python train.py --d_model=704 --head_dim=64 --activation="squared_relu" --positions="rope" --qk_norm=true --init_std_qkv=0.0138 --schedule="wsd" --final_lr_fraction=0.0 --train_tokens=1407000000 --steps=11186
Each number is 200 + 40 x the weight over its row's rms, rounded and kept within 0 to 999. Layers, rows and columns count from 0. The size before them is the row's rms in percent of the matrix's.

# o: layer 2 attention output (transposed), 704x704, rms 0.215, rows 647-685, columns 528-615
# v: layer 2 attention value, 704x704, rms 0.197, rows 648-686, columns 528-615
o647,096,225,192,194,155,142,187,186,199,251,131,231,233,246,225,244,188,147,262,229,184,190,222,182,235,135,273,164,149,176,178,247,211,243,278,213,244,190,168,125,285,206,173,219,231,235,212,205,204,219,301,235,211,159,177,163,247,188,155,222,215,236,181,230,197,175,148,198,226,160,230,210,148,204,166,174,214,221,178,155,161,166,202,163,157,168,158,164,194
v648,107,221,258,227,171,195,226,159,213,150,188,209,144,189,239,237,164,191,146,162,195,197,172,242,244,172,158,222,201,191,248,184,138,251,135,195,156,254,268,207,217,175,266,223,224,227,251,185,77,173,223,288,165,223,197,197,189,272,127,228,202,218,235,224,243,263,226,233,255,230,121,241,267,211,187,120,212,152,251,142,248,195,187,238,177,203,112,210,165
o648,096,208,183,216,230,209,255,152,211,193,168,268,192,219,225,227,150,180,171,219,157,142,248,196,124,211,206,259,252,246,179,232,156,190,125,287,236,165,232,251,214,192,193,213,131,231,179,245,195,195,217,167,217,199,226,192,274,234,164,179,197,254,140,265,181,116,185,220,202,265,323,200,210,157,214,174,165,238,201,275,244,166,274,276,205,209,187,181,208
v649,102,184,261,178,285,197,176,176,184,178,222,240,136,227,185,231,183,165,201,204,112,198,207,176,158,161,167,238,253,229,200,236,248,215,258,217,274,191,159,250,181,185,128,230,219,194,203,236,217,167,162,226,216,153,243,215,194,141,188,244,148,198,118,226,259,253,188,191,153,136,146,163,218,180,216,218,167,87,166,177,206,235,189,176,243,275,155,262,277
o649,101,226,170,193,220,196,214,227,159,290,210,151,139,262,203,154,232,190,197,142,163,236,158,219,225,215,256,257,285,135,220,186,226,213,187,232,203,210,143,241,225,181,238,304,219,205,227,167,193,216,217,167,170,188,188,193,108,196,176,199,171,216,125,209,227,257,188,231,156,260,163,173,215,110,197,203,207,167,222,250,163,181,240,126,204,164,170,172,255
v650,104,139,225,190,194,153,161,234,175,179,236,141,148,227,240,154,237,247,131,196,200,177,182,196,214,230,158,231,184,199,233,165,137,254,160,286,227,172,276,129,187,258,141,225,319,208,222,175,208,155,127,247,240,119,196,250,209,193,218,130,196,154,231,159,276,191,199,223,151,191,184,212,184,217,213,145,219,182,187,240,159,235,272,192,194,160,194,253,174
o650,100,157,198,160,198,204,197,145,232,252,142,191,189,170,181,196,206,152,282,199,157,170,240,227,131,227,251,219,227,182,216,293,164,193,209,222,228,264,144,218,197,164,218,208,260,204,230,200,233,125,212,186,212,158,174,245,215,166,262,229,242,216,83,259,159,216,171,150,201,138,160,157,84,199,226,272,230,185,154,207,152,152,144,226,213,192,166,231,253
v651,101,164,121,172,208,227,215,229,214,223,257,228,229,193,248,197,322,233,182,163,220,217,220,198,164,219,209,177,172,293,163,158,269,171,161,198,160,186,172,237,133,202,205,176,171,208,169,161,192,227,205,241,195,200,225,210,269,220,220,156,169,173,207,216,210,123,169,262,112,234,261,152,160,182,191,230,249,190,174,221,190,148,230,183,210,149,235,140,170
o651,099,219,190,209,285,262,172,196,157,227,238,208,206,214,196,213,258,220,204,173,152,220,63,217,240,243,255,181,201,182,135,183,223,193,154,217,154,165,217,112,249,143,192,229,218,216,187,251,231,212,140,223,180,221,184,144,153,161,283,207,231,203,228,179,158,252,192,239,300,169,229,219,160,142,198,169,227,205,205,106,153,257,191,163,162,281,178,134,200
v652,110,209,245,142,204,200,192,202,175,191,211,159,238,237,249,213,192,195,309,157,121,269,192,188,281,112,183,137,153,145,195,184,189,173,153,194,119,162,101,175,248,191,185,228,184,219,206,190,199,180,172,210,184,171,208,176,193,240,260,181,170,191,121,220,164,218,203,238,230,148,155,248,231,177,236,176,195,251,189,183,192,239,173,195,279,184,166,186,212
o652,108,227,209,175,214,188,153,182,255,290,253,193,161,220,172,231,219,166,246,259,171,142,284,130,188,278,144,295,233,222,272,213,239,269,190,187,198,198,205,199,195,125,206,182,180,141,202,142,163,205,134,171,113,118,223,136,234,178,174,160,186,186,201,219,259,146,162,269,203,248,194,234,226,186,154,193,171,129,265,156,217,166,223,195,225,166,230,232,175
v653,103,173,214,181,193,234,189,134,195,210,185,222,211,249,166,210,180,231,242,204,162,177,264,163,162,159,194,233,162,200,180,147,198,245,173,217,154,227,194,179,208,187,176,201,206,194,171,195,172,188,196,188,165,255,199,201,193,266,106,180,200,167,144,121,187,200,182,142,168,203,184,272,128,217,238,112,247,165,142,142,227,244,186,140,183,209,144,197,169
o653,098,212,236,160,171,258,190,169,148,184,277,146,193,169,126,180,237,200,186,174,151,186,188,138,210,208,150,55,121,245,177,228,226,213,168,103,204,231,165,147,238,230,210,177,193,218,190,188,155,180,141,272,165,262,248,179,172,244,149,180,115,172,237,143,196,185,188,163,156,210,141,199,218,115,217,169,190,222,239,197,139,212,239,244,276,250,214,169,154
v654,106,213,276,204,270,194,222,151,268,239,263,225,218,224,246,252,275,219,200,234,144,201,204,194,189,139,285,149,213,222,188,100,116,170,206,197,151,246,203,226,220,166,174,250,233,220,198,218,72,224,298,183,162,239,202,246,205,218,155,217,236,255,161,139,237,213,260,114,184,235,167,172,158,122,151,176,210,204,176,187,187,155,229,209,165,178,208,161,131
o654,103,217,176,187,271,215,220,227,192,133,225,175,201,182,195,170,166,215,206,139,197,200,193,237,191,239,196,234,247,158,225,196,214,182,185,218,214,233,217,157,205,176,244,141,167,183,222,212,143,230,205,192,220,205,193,180,220,221,137,188,195,160,214,193,263,236,195,202,106,265,218,190,222,79,263,286,196,210,166,268,250,190,282,210,184,234,234,174,184
v655,102,161,189,179,152,241,234,216,192,299,139,206,196,172,274,162,209,240,153,180,114,161,217,235,192,146,256,206,151,209,208,266,148,223,172,167,192,183,236,251,216,219,212,262,215,193,204,183,115,199,229,183,286,239,207,279,263,215,158,120,233,247,113,249,213,225,253,239,138,220,173,197,126,124,121,253,210,173,195,183,222,195,231,205,180,251,206,217,185
o655,098,208,282,233,142,220,183,167,178,134,275,263,186,219,198,200,137,176,177,126,157,156,222,246,302,272,196,229,115,222,194,174,156,203,264,230,202,218,201,165,222,221,225,154,230,186,209,200,279,226,221,218,224,263,206,198,179,226,233,212,129,213,242,226,209,141,312,190,167,176,159,175,235,156,238,191,155,159,214,161,169,188,242,240,195,183,179,233,264
v656,111,239,209,249,204,199,58,277,183,183,184,175,210,228,158,207,206,185,212,209,164,237,244,219,159,212,168,173,192,279,195,186,175,223,230,227,262,192,212,258,209,159,171,202,228,231,256,230,239,223,251,146,250,193,202,259,180,168,286,200,243,158,275,202,208,207,254,142,245,205,222,225,183,186,182,227,187,157,250,202,188,240,186,156,165,225,221,198,248
o656,101,115,203,219,197,175,209,163,238,128,242,155,201,153,276,148,154,328,201,184,256,263,160,193,210,178,182,236,167,136,277,200,263,173,300,129,224,163,179,177,158,245,172,176,230,133,230,174,227,227,177,215,212,189,287,210,93,229,136,183,213,166,207,157,238,169,263,158,163,143,177,136,256,207,228,250,203,207,228,218,237,219,206,242,229,201,160,203,171
v657,099,191,169,178,266,236,241,199,204,249,166,198,262,202,221,226,181,212,170,240,184,252,322,186,203,254,168,225,201,244,229,206,169,208,195,163,161,145,241,158,196,182,229,201,196,150,241,248,231,201,202,193,147,154,225,196,329,204,174,269,182,197,310,158,171,229,174,245,168,180,203,236,259,202,222,172,183,247,212,151,201,198,191,148,245,171,221,234,147
o657,097,253,202,240,204,180,167,162,161,178,228,222,128,108,182,234,261,183,245,188,201,243,232,203,207,196,203,126,228,207,201,290,172,221,164,197,197,171,174,247,254,213,231,231,203,245,216,237,144,153,157,196,174,160,189,276,195,187,179,232,216,271,159,245,247,235,152,296,180,211,263,240,217,180,211,162,134,163,213,171,187,185,112,291,258,207,125,246,220
v658,103,250,224,184,249,228,230,204,269,178,158,220,211,116,205,207,216,207,192,223,262,212,139,144,249,182,147,139,182,247,156,205,226,190,179,172,186,178,247,44,208,162,144,160,245,119,200,82,202,206,219,209,218,229,214,254,158,200,241,231,187,196,162,239,164,113,260,203,130,212,208,170,138,159,210,240,188,197,246,281,180,136,174,224,187,242,159,182,237
o658,100,228,209,219,173,152,215,214,204,230,227,232,259,237,274,147,220,182,180,224,220,169,253,248,134,122,204,220,217,181,152,216,213,211,226,152,229,167,126,268,205,221,190,274,214,200,141,175,122,206,155,236,253,181,178,238,240,290,200,236,179,211,168,190,198,171,234,177,192,217,201,143,170,266,120,194,235,229,125,194,179,176,201,181,107,178,235,245,126
v659,101,186,186,182,163,164,179,148,197,257,248,197,226,43,167,176,152,228,180,249,235,255,258,198,253,189,188,186,219,185,158,195,110,190,191,168,194,199,178,266,253,181,307,256,264,226,173,239,271,269,262,208,225,217,194,135,272,199,201,225,267,224,221,164,165,229,250,167,184,229,144,155,193,219,297,130,235,193,193,208,167,252,187,199,220,167,195,189,165
o659,102,231,189,212,162,207,192,174,239,188,199,188,199,179,265,234,167,221,248,167,175,97,267,92,185,118,197,247,77,246,216,197,197,179,268,165,221,157,215,144,135,207,216,183,227,164,172,230,210,178,207,136,211,196,102,189,131,256,153,205,184,220,194,224,226,211,170,233,175,200,219,265,244,265,196,198,282,130,270,179,221,150,154,252,223,189,215,167,232
v660,102,208,187,215,154,160,205,174,128,183,167,238,223,187,174,324,274,242,206,127,174,193,212,265,183,193,270,214,179,149,229,273,150,163,237,185,262,206,217,218,180,222,153,235,186,150,183,111,212,174,167,212,212,120,254,122,274,207,120,216,186,202,200,162,183,278,179,185,250,250,259,202,231,180,213,212,188,191,244,218,235,219,227,176,146,163,182,221,188
o660,100,221,247,206,224,212,255,207,184,255,229,158,194,211,179,129,138,169,138,139,172,92,146,131,202,227,214,184,221,264,211,185,290,275,269,154,221,163,224,231,231,146,176,223,213,130,191,266,258,172,225,173,122,163,178,126,188,208,280,257,205,191,229,174,250,180,172,213,200,120,152,201,168,201,188,123,194,214,179,176,153,233,197,226,206,232,189,217,129
v661,104,296,224,182,137,108,198,196,152,199,223,171,220,272,219,237,199,147,177,182,241,198,262,288,214,191,231,206,192,229,239,227,196,197,173,217,245,160,234,166,170,154,174,246,197,229,190,167,173,191,301,195,195,136,214,177,216,206,191,173,219,250,159,260,236,149,207,256,169,283,186,233,222,243,203,137,126,219,256,193,183,137,239,267,193,210,191,174,233
o661,097,190,110,159,191,167,142,257,111,238,196,169,214,159,186,236,245,140,164,235,269,237,234,158,158,227,237,172,224,224,166,221,221,232,204,129,228,191,240,141,214,152,225,178,234,174,257,191,145,170,154,192,224,295,188,155,193,191,298,170,176,183,188,218,228,232,226,184,197,219,229,174,258,195,209,249,204,155,228,164,209,168,224,164,148,197,239,206,216
v662,101,190,225,135,204,197,214,231,300,184,203,126,116,232,195,160,210,176,230,234,193,296,175,217,218,187,223,162,274,192,196,259,235,182,210,285,199,162,273,229,116,133,249,174,228,168,215,199,174,159,211,189,220,240,203,239,191,178,225,194,272,203,217,246,246,201,189,218,246,247,228,184,229,222,251,172,211,223,171,183,210,158,241,254,208,214,202,209,237
o662,096,151,154,185,231,196,179,208,203,243,239,204,245,191,244,175,223,219,205,208,187,211,200,236,256,125,192,211,150,251,240,203,290,222,188,150,226,230,217,251,215,157,181,186,198,228,196,133,267,193,153,230,198,238,260,255,192,199,288,178,172,193,225,290,181,179,277,220,202,219,137,235,151,188,205,200,199,200,196,145,188,190,223,166,184,180,157,232,139
v663,099,216,222,155,260,217,192,220,169,162,116,237,146,230,201,116,223,174,198,200,175,204,148,186,233,196,200,165,174,264,148,186,247,182,218,237,119,251,158,218,160,226,255,229,222,204,165,229,174,155,160,174,271,146,242,205,236,201,248,245,192,217,169,211,129,215,126,283,281,197,194,139,193,162,150,218,208,205,189,172,134,197,188,220,210,200,260,237,167
o663,098,193,228,206,232,219,247,232,196,156,177,216,201,197,175,190,219,248,245,196,207,203,166,200,224,256,129,214,175,186,178,194,193,240,162,225,218,240,241,182,151,159,205,183,215,262,221,191,191,233,150,245,203,149,140,181,207,194,252,142,204,162,194,189,216,161,182,193,224,243,187,168,255,166,277,181,159,142,209,194,232,158,209,218,188,193,267,260,236
v664,106,213,221,245,165,182,153,172,195,130,192,158,150,149,271,223,249,152,257,199,212,206,258,213,267,237,180,250,230,159,226,172,233,217,168,181,157,171,138,183,221,188,181,175,156,193,300,149,249,273,184,197,246,218,176,226,187,169,148,139,267,130,256,163,264,134,223,204,165,219,185,189,197,206,155,201,202,188,210,195,241,241,236,170,140,173,172,236,154
o664,100,195,240,175,173,247,166,128,220,157,214,214,235,183,214,208,131,209,273,182,192,179,233,262,130,124,195,213,152,201,237,251,209,214,227,206,257,164,257,148,172,188,192,175,189,163,158,235,230,212,137,236,210,149,261,242,126,175,286,165,158,117,207,212,210,247,148,126,146,153,218,181,164,267,214,173,235,161,240,187,193,157,133,246,238,173,167,195,236
v665,101,121,187,229,161,197,111,253,200,187,169,201,273,205,220,256,195,168,189,210,212,211,173,162,254,245,225,244,249,172,147,211,151,272,220,191,198,236,136,243,164,210,124,189,227,221,176,226,187,192,251,248,187,263,248,144,254,228,183,193,221,210,220,219,266,188,200,251,218,191,231,187,208,193,187,269,183,161,140,201,209,135,216,227,193,211,232,158,159
o665,096,198,142,236,231,222,148,157,221,255,247,198,142,189,202,170,190,157,295,189,191,155,226,253,185,228,205,228,269,153,234,250,202,201,229,336,227,154,197,215,134,169,204,200,230,180,187,216,173,202,260,231,196,243,252,155,219,200,263,162,240,170,224,252,273,153,213,171,168,324,210,149,97,240,242,105,129,214,222,177,241,187,165,153,202,177,175,197,129
v666,107,207,160,155,192,167,255,213,182,280,187,214,218,181,155,225,184,219,220,108,238,280,164,217,179,251,192,125,206,238,208,167,220,204,167,216,202,236,229,227,245,172,169,180,228,192,150,226,244,170,245,210,202,182,189,187,193,239,243,198,218,208,168,234,163,170,227,234,217,252,180,209,173,210,186,208,144,217,226,187,205,186,128,220,177,182,157,167,241
o666,105,135,195,193,191,218,168,179,175,197,220,165,129,168,235,248,284,169,167,201,290,135,228,169,203,187,213,240,174,184,200,203,165,224,180,215,275,148,191,207,167,258,224,141,208,167,216,156,152,176,243,198,221,177,179,210,270,216,193,155,221,196,171,168,228,272,256,171,125,198,246,180,178,195,225,213,165,202,176,217,232,158,288,262,214,202,273,168,242
v667,103,201,276,229,242,169,235,256,202,186,209,254,148,214,264,145,221,153,107,221,249,253,224,189,181,215,205,175,262,210,146,215,211,239,249,234,229,319,221,244,221,169,289,211,150,231,184,239,273,238,213,92,254,122,181,217,255,211,215,249,242,166,206,150,250,216,206,245,171,220,177,196,131,245,150,246,302,175,163,257,169,236,206,205,151,197,150,199,201
o667,098,230,183,246,275,224,237,238,213,185,219,202,191,149,192,206,239,212,252,279,197,141,182,205,176,201,190,157,173,228,132,228,195,170,198,213,218,155,269,231,211,229,188,172,191,191,191,281,98,222,182,270,133,168,225,148,191,153,117,192,152,189,219,215,228,215,202,170,198,175,235,234,306,264,237,247,193,204,235,218,167,214,294,237,285,202,195,180,152
v668,118,220,230,229,154,197,168,268,190,197,161,238,220,206,224,238,218,211,165,181,177,178,206,177,134,136,167,225,172,108,252,237,158,213,180,174,192,166,209,126,194,170,230,218,135,168,205,210,249,190,247,224,194,187,150,191,254,136,147,238,200,202,171,200,206,208,154,129,226,194,155,277,258,190,211,193,248,184,203,168,184,194,164,194,271,133,160,287,174
o668,112,205,256,243,183,163,190,100,194,266,159,238,238,150,176,251,189,169,202,231,271,200,216,219,221,217,215,210,126,218,183,175,222,199,126,254,184,204,143,196,200,131,238,235,197,225,139,186,241,169,200,228,194,233,240,112,235,185,238,202,138,203,162,180,185,242,183,196,153,199,229,148,136,138,162,213,200,212,190,184,268,169,159,241,208,222,157,206,173
v669,114,207,218,207,169,226,146,192,215,198,220,239,244,231,172,195,210,172,203,197,209,217,212,174,153,275,187,185,193,253,189,255,126,247,262,233,233,250,244,273,195,201,189,113,221,215,191,148,248,225,226,173,268,165,266,215,176,259,201,234,212,223,270,263,268,152,186,171,204,234,214,175,239,193,145,291,187,225,209,212,154,177,162,160,152,169,240,235,192
o669,105,155,209,161,231,197,185,173,202,153,216,162,233,199,216,178,173,150,179,167,163,176,242,177,220,175,201,213,197,153,174,225,150,323,282,202,199,142,193,147,206,250,209,130,192,152,205,213,245,204,190,196,284,239,108,215,161,258,265,131,196,274,186,160,250,161,298,220,181,123,218,222,133,187,292,124,125,253,251,187,222,147,171,149,176,205,198,283,166
v670,107,156,210,239,216,156,239,131,201,247,168,182,150,232,131,227,194,252,142,132,229,152,192,256,228,192,217,193,210,153,179,209,184,194,177,173,158,186,119,210,260,213,175,201,243,267,167,192,166,209,193,138,203,200,211,255,188,179,151,212,186,222,232,171,188,85,195,161,235,266,137,206,287,221,271,219,147,181,160,187,185,209,221,244,155,78,172,166,216
o670,105,205,223,230,230,157,204,165,170,204,169,255,219,212,229,223,289,210,224,271,227,255,219,229,153,289,225,206,204,173,156,176,233,254,193,151,169,247,223,177,221,174,267,246,227,230,152,184,233,180,224,182,174,148,238,269,290,240,308,201,231,206,147,231,223,207,132,247,276,168,220,204,221,166,233,211,187,216,201,217,150,179,188,254,271,230,214,185,285
v671,105,160,253,218,220,185,213,184,218,121,170,173,191,198,214,173,164,263,203,229,204,194,175,154,261,160,221,198,214,147,281,237,248,258,241,253,183,228,239,277,277,236,208,173,261,235,214,199,216,214,146,189,194,243,125,154,168,191,233,139,238,160,223,191,234,241,228,175,207,229,246,178,194,246,189,166,226,143,155,177,179,211,203,154,258,163,203,256,211
o671,100,195,235,207,182,114,220,150,269,246,168,228,247,153,167,199,160,256,231,206,191,114,230,227,140,142,169,175,248,213,177,155,142,174,197,178,176,207,187,157,191,237,123,168,193,166,205,176,246,202,257,264,214,137,247,191,170,200,152,189,215,219,226,185,123,202,200,172,236,140,193,194,144,194,232,197,225,223,110,242,182,188,208,195,252,209,171,173,174
v672,102,182,177,238,184,220,255,197,261,211,173,239,180,222,216,214,140,218,194,269,233,210,143,196,199,190,125,227,228,186,198,183,146,261,250,191,234,237,238,167,186,204,238,242,235,211,173,221,237,188,183,270,270,190,165,165,195,209,206,136,201,309,287,169,192,283,230,157,242,132,196,191,152,176,213,202,248,257,102,239,199,196,266,176,195,255,208,223,210
o672,097,186,203,212,151,222,221,182,199,162,260,198,167,210,149,255,152,259,260,175,225,245,142,196,269,226,223,246,213,178,272,165,237,184,155,237,196,201,193,209,214,174,192,274,194,237,150,189,192,205,224,217,143,157,208,239,109,250,234,216,211,158,221,183,154,169,204,248,226,215,226,232,234,183,139,227,211,160,138,217,168,200,230,217,214,132,224,182,164
v673,104,260,179,217,266,206,173,284,154,211,148,185,150,301,199,219,149,235,164,207,190,214,201,207,174,222,253,210,235,205,172,230,186,240,258,158,203,245,170,291,182,166,171,198,192,226,198,232,197,177,223,150,196,244,152,221,223,212,154,205,244,222,313,217,209,249,193,190,149,133,284,152,179,168,149,284,219,231,200,201,175,149,177,226,145,281,198,232,218
o673,099,151,176,192,217,232,238,231,171,205,196,243,166,185,182,204,250,123,168,167,85,249,134,231,304,158,215,209,181,266,132,199,198,208,168,164,224,151,222,275,169,179,223,225,157,174,253,305,182,238,212,170,219,298,207,138,204,246,205,229,164,135,208,201,193,221,184,228,177,230,210,228,182,247,210,246,156,159,181,223,239,231,207,192,201,158,205,129,175
v674,101,216,173,234,176,188,203,175,258,212,184,147,176,186,248,235,168,189,269,215,197,308,193,164,225,204,325,220,179,250,194,229,175,227,198,230,188,226,179,215,178,205,219,169,252,138,179,255,160,188,186,180,222,176,201,200,156,145,204,117,221,211,181,204,283,249,198,127,167,248,276,202,213,175,180,158,254,190,170,157,145,219,269,183,156,276,301,173,103
o674,095,124,223,146,214,169,181,267,194,153,102,255,139,270,170,185,169,167,127,121,172,154,219,243,185,148,279,191,218,242,212,107,205,138,175,225,134,207,242,225,202,225,131,104,268,267,96,202,217,235,265,232,208,197,226,246,217,173,275,167,273,196,224,174,211,145,298,181,206,202,165,141,152,253,200,229,208,219,198,195,184,194,189,122,162,263,126,241,175
v675,107,248,170,254,141,274,226,143,160,261,211,213,225,218,147,195,171,200,194,155,226,173,186,182,253,246,126,267,170,171,148,170,224,209,201,226,201,206,156,148,223,203,210,276,192,262,180,186,270,136,186,198,195,252,119,223,210,147,259,254,221,178,253,204,235,199,192,215,177,234,176,205,164,220,123,199,196,169,188,218,131,164,182,183,111,133,149,225,210
o675,102,301,174,191,242,136,239,148,160,143,228,193,227,186,274,217,198,192,160,255,251,133,233,204,260,220,152,201,95,234,179,203,238,197,219,210,180,201,248,277,222,188,214,182,163,157,154,177,172,181,201,165,157,168,222,156,289,244,222,177,267,182,182,190,136,211,210,201,215,188,195,232,210,134,203,313,249,198,267,238,208,222,212,242,257,232,176,150,87
v676,102,201,216,191,224,155,201,216,182,241,218,242,231,199,150,222,201,184,154,201,177,204,190,255,102,130,256,181,197,131,192,168,180,251,179,181,213,182,219,203,162,146,142,189,156,144,108,256,182,243,169,223,197,255,201,239,193,229,70,233,210,210,236,226,142,213,165,202,179,199,190,100,178,203,190,208,179,119,251,256,152,207,176,143,191,268,208,245,212
o676,100,144,228,228,145,204,236,231,220,217,230,214,204,216,234,170,179,204,195,141,170,225,217,173,203,156,173,262,238,186,170,165,202,202,257,277,208,188,230,223,178,163,171,239,248,176,147,228,194,215,215,166,212,262,231,257,224,190,272,210,208,232,180,129,189,239,242,152,203,191,163,285,257,208,175,250,162,158,177,214,174,217,235,245,201,127,194,222,235
v677,109,151,178,212,270,223,178,128,237,117,246,176,209,190,237,108,193,246,221,207,189,172,127,233,217,231,170,177,191,202,177,170,168,151,262,155,187,188,159,108,200,265,219,168,143,225,200,190,225,210,221,200,185,193,156,200,241,95,196,224,248,213,182,272,163,198,152,245,181,211,184,198,185,255,177,152,174,243,170,188,148,204,239,189,171,180,205,148,194
o677,102,105,180,188,238,184,192,268,185,200,217,173,143,152,237,156,320,263,194,195,165,214,193,146,172,272,196,218,237,204,143,250,224,286,175,205,194,239,244,157,268,231,200,175,180,190,193,226,250,263,251,218,202,234,159,248,154,202,238,211,205,180,242,219,166,179,142,221,218,248,191,176,237,171,240,170,155,198,155,192,247,191,219,222,302,287,203,210,284
v678,102,247,127,217,203,121,184,204,216,210,221,196,231,156,153,243,245,151,184,138,184,210,200,247,125,155,210,220,245,180,194,166,201,203,175,214,216,183,160,201,245,189,286,117,195,277,266,184,176,247,159,258,139,221,202,212,182,252,95,227,134,179,183,271,144,262,164,209,230,202,204,226,274,231,211,179,273,174,161,174,246,134,192,184,153,152,202,237,198
o678,102,220,271,109,175,184,249,178,251,192,237,183,214,208,186,221,173,185,217,167,225,179,223,174,192,202,198,169,156,226,283,218,213,193,243,183,218,189,201,194,166,141,253,267,169,75,259,215,236,258,212,154,198,240,230,164,189,213,234,154,213,134,302,215,252,185,282,228,207,297,191,194,206,185,197,124,251,179,175,210,158,239,210,142,145,205,143,168,192
v679,106,257,280,288,189,153,262,198,252,220,215,219,257,207,169,240,219,155,141,183,270,231,191,165,239,212,194,229,218,182,221,165,143,249,208,167,201,206,199,168,207,154,165,173,194,180,176,200,236,202,188,158,190,180,172,126,180,232,186,137,138,245,184,237,207,185,248,306,222,180,198,242,152,74,260,277,273,166,231,150,283,173,214,221,210,179,232,221,238
o679,099,204,226,191,134,187,167,208,190,156,211,269,221,92,255,132,216,244,172,170,218,210,239,139,142,283,241,258,264,187,289,263,147,205,217,192,239,147,178,191,251,208,156,227,179,184,157,208,104,130,293,199,255,209,197,184,224,129,151,221,208,283,246,257,193,213,282,172,211,212,192,236,245,183,158,123,232,212,203,144,176,274,222,182,202,195,146,189,176
v680,100,134,129,207,233,132,208,247,120,170,123,206,222,303,216,160,164,159,247,157,189,183,195,225,58,208,184,234,228,207,129,202,181,236,187,178,228,154,197,172,205,219,176,199,220,184,174,238,218,278,262,205,265,221,220,194,240,233,218,206,234,282,169,236,215,213,240,212,205,153,191,204,205,178,183,217,124,152,195,261,220,202,156,185,238,221,160,256,150
o680,102,233,146,204,216,193,175,160,222,166,195,156,161,166,198,141,160,226,188,208,154,192,209,198,242,208,202,147,176,159,192,193,220,211,211,208,211,245,207,176,214,224,200,84,210,161,193,241,218,238,245,205,154,230,209,222,152,236,123,243,215,207,196,149,233,237,216,157,177,172,126,182,161,188,223,192,162,180,202,200,282,208,191,158,247,206,257,209,148
v681,099,226,168,183,241,162,180,212,211,156,219,165,228,203,121,182,164,196,150,154,214,248,188,141,217,193,182,174,152,212,238,205,152,194,220,161,221,151,175,164,201,110,167,145,208,156,215,148,247,172,182,163,207,179,294,218,158,131,180,210,164,216,171,142,180,162,127,193,159,178,205,219,220,195,169,173,208,200,191,168,225,179,219,116,216,221,208,162,200
o681,098,243,88,238,169,163,162,236,171,144,122,219,228,120,214,185,243,263,214,240,148,235,224,165,161,162,174,163,177,252,155,111,207,239,171,147,217,204,190,238,194,205,226,230,196,217,251,180,201,187,163,146,241,129,183,229,236,214,283,241,188,253,210,240,156,175,176,159,165,243,199,275,178,134,138,186,250,220,207,157,206,173,197,146,236,187,221,175,224
v682,097,241,203,168,213,185,258,204,185,188,202,193,209,229,205,222,215,237,129,179,218,196,177,170,251,236,167,102,234,244,182,275,232,215,218,237,176,206,270,208,220,172,182,256,165,155,286,220,186,157,166,271,195,236,189,233,204,192,281,208,233,182,170,155,144,170,186,214,96,216,204,225,238,268,165,241,220,302,163,187,205,192,205,165,225,165,219,178,104
o682,098,253,218,255,290,289,229,288,178,229,206,226,176,171,177,261,231,136,139,165,185,151,145,195,147,235,172,269,164,242,212,166,264,178,158,224,239,193,245,209,196,130,180,197,221,226,139,150,201,140,199,224,192,186,216,142,242,177,186,244,188,230,201,226,198,220,230,177,253,135,250,150,194,214,149,214,221,154,224,185,210,177,183,188,195,184,200,134,204
v683,099,215,214,107,245,142,293,223,202,174,180,206,212,171,255,185,223,229,221,160,281,224,271,237,222,187,207,250,185,198,231,232,167,292,181,215,164,218,171,222,124,197,149,178,170,225,57,197,203,183,163,272,190,196,225,233,169,265,160,160,198,194,246,170,214,240,240,121,204,179,139,257,219,209,218,169,202,131,98,260,231,217,170,210,198,203,133,216,146
o683,099,214,159,230,175,214,128,221,172,218,229,231,212,235,178,234,170,111,185,139,185,163,174,215,130,224,164,216,190,186,231,249,191,200,220,316,212,109,254,206,199,206,213,203,193,220,210,144,204,204,195,124,180,200,211,191,199,181,167,178,204,191,190,223,236,195,154,191,192,280,170,206,188,198,267,193,155,184,252,263,269,217,172,234,181,191,228,190,267
v684,100,189,188,256,191,221,161,145,220,199,190,240,189,258,190,258,110,158,210,177,204,258,188,293,229,192,277,211,199,229,242,158,246,209,184,198,257,271,236,41,181,109,239,202,232,194,194,276,164,230,192,232,169,231,208,281,249,180,119,171,252,189,280,171,228,269,228,214,218,155,204,135,209,196,183,142,179,241,194,201,217,148,144,159,225,197,232,204,246
o684,097,185,120,194,177,278,213,191,235,147,201,140,221,271,160,166,130,95,157,219,186,267,205,178,204,172,170,140,169,160,152,277,229,67,197,152,244,199,131,264,188,227,279,236,140,137,191,192,298,192,197,248,276,160,147,157,196,212,168,221,187,252,240,183,260,187,204,189,147,217,225,188,232,206,266,240,120,197,176,170,138,230,221,230,179,179,168,208,266
v685,102,181,181,132,202,258,190,187,172,144,247,137,227,212,241,203,204,237,231,181,168,166,243,211,232,234,223,185,299,188,192,210,204,222,229,173,214,134,288,193,230,174,136,203,232,132,170,209,108,184,157,239,177,202,260,253,229,129,218,164,227,206,231,215,182,120,193,151,185,179,198,204,210,142,129,164,207,202,215,136,157,250,217,255,242,216,176,192,212
o685,099,232,214,233,163,209,158,230,216,167,287,261,232,281,111,222,166,247,178,222,222,175,229,248,201,249,243,164,205,192,216,193,221,196,168,261,203,183,197,223,151,247,212,174,148,209,184,96,173,172,222,216,227,231,240,188,209,211,242,134,210,182,174,133,228,152,170,220,171,190,235,234,164,150,204,162,254,255,167,171,201,185,241,155,176,222,242,213,162
v686,100,166,156,279,146,209,222,201,215,249,188,185,167,204,165,218,322,240,258,167,211,234,180,226,206,210,129,211,159,250,205,178,310,180,108,204,223,148,243,141,167,185,305,192,232,209,260,235,129,242,238,145,305,186,232,267,212,233,212,202,217,182,93,196,186,256,153,191,159,211,238,265,200,163,183,256,290,202,224,219,193,178,212,232,166,258,217,175,264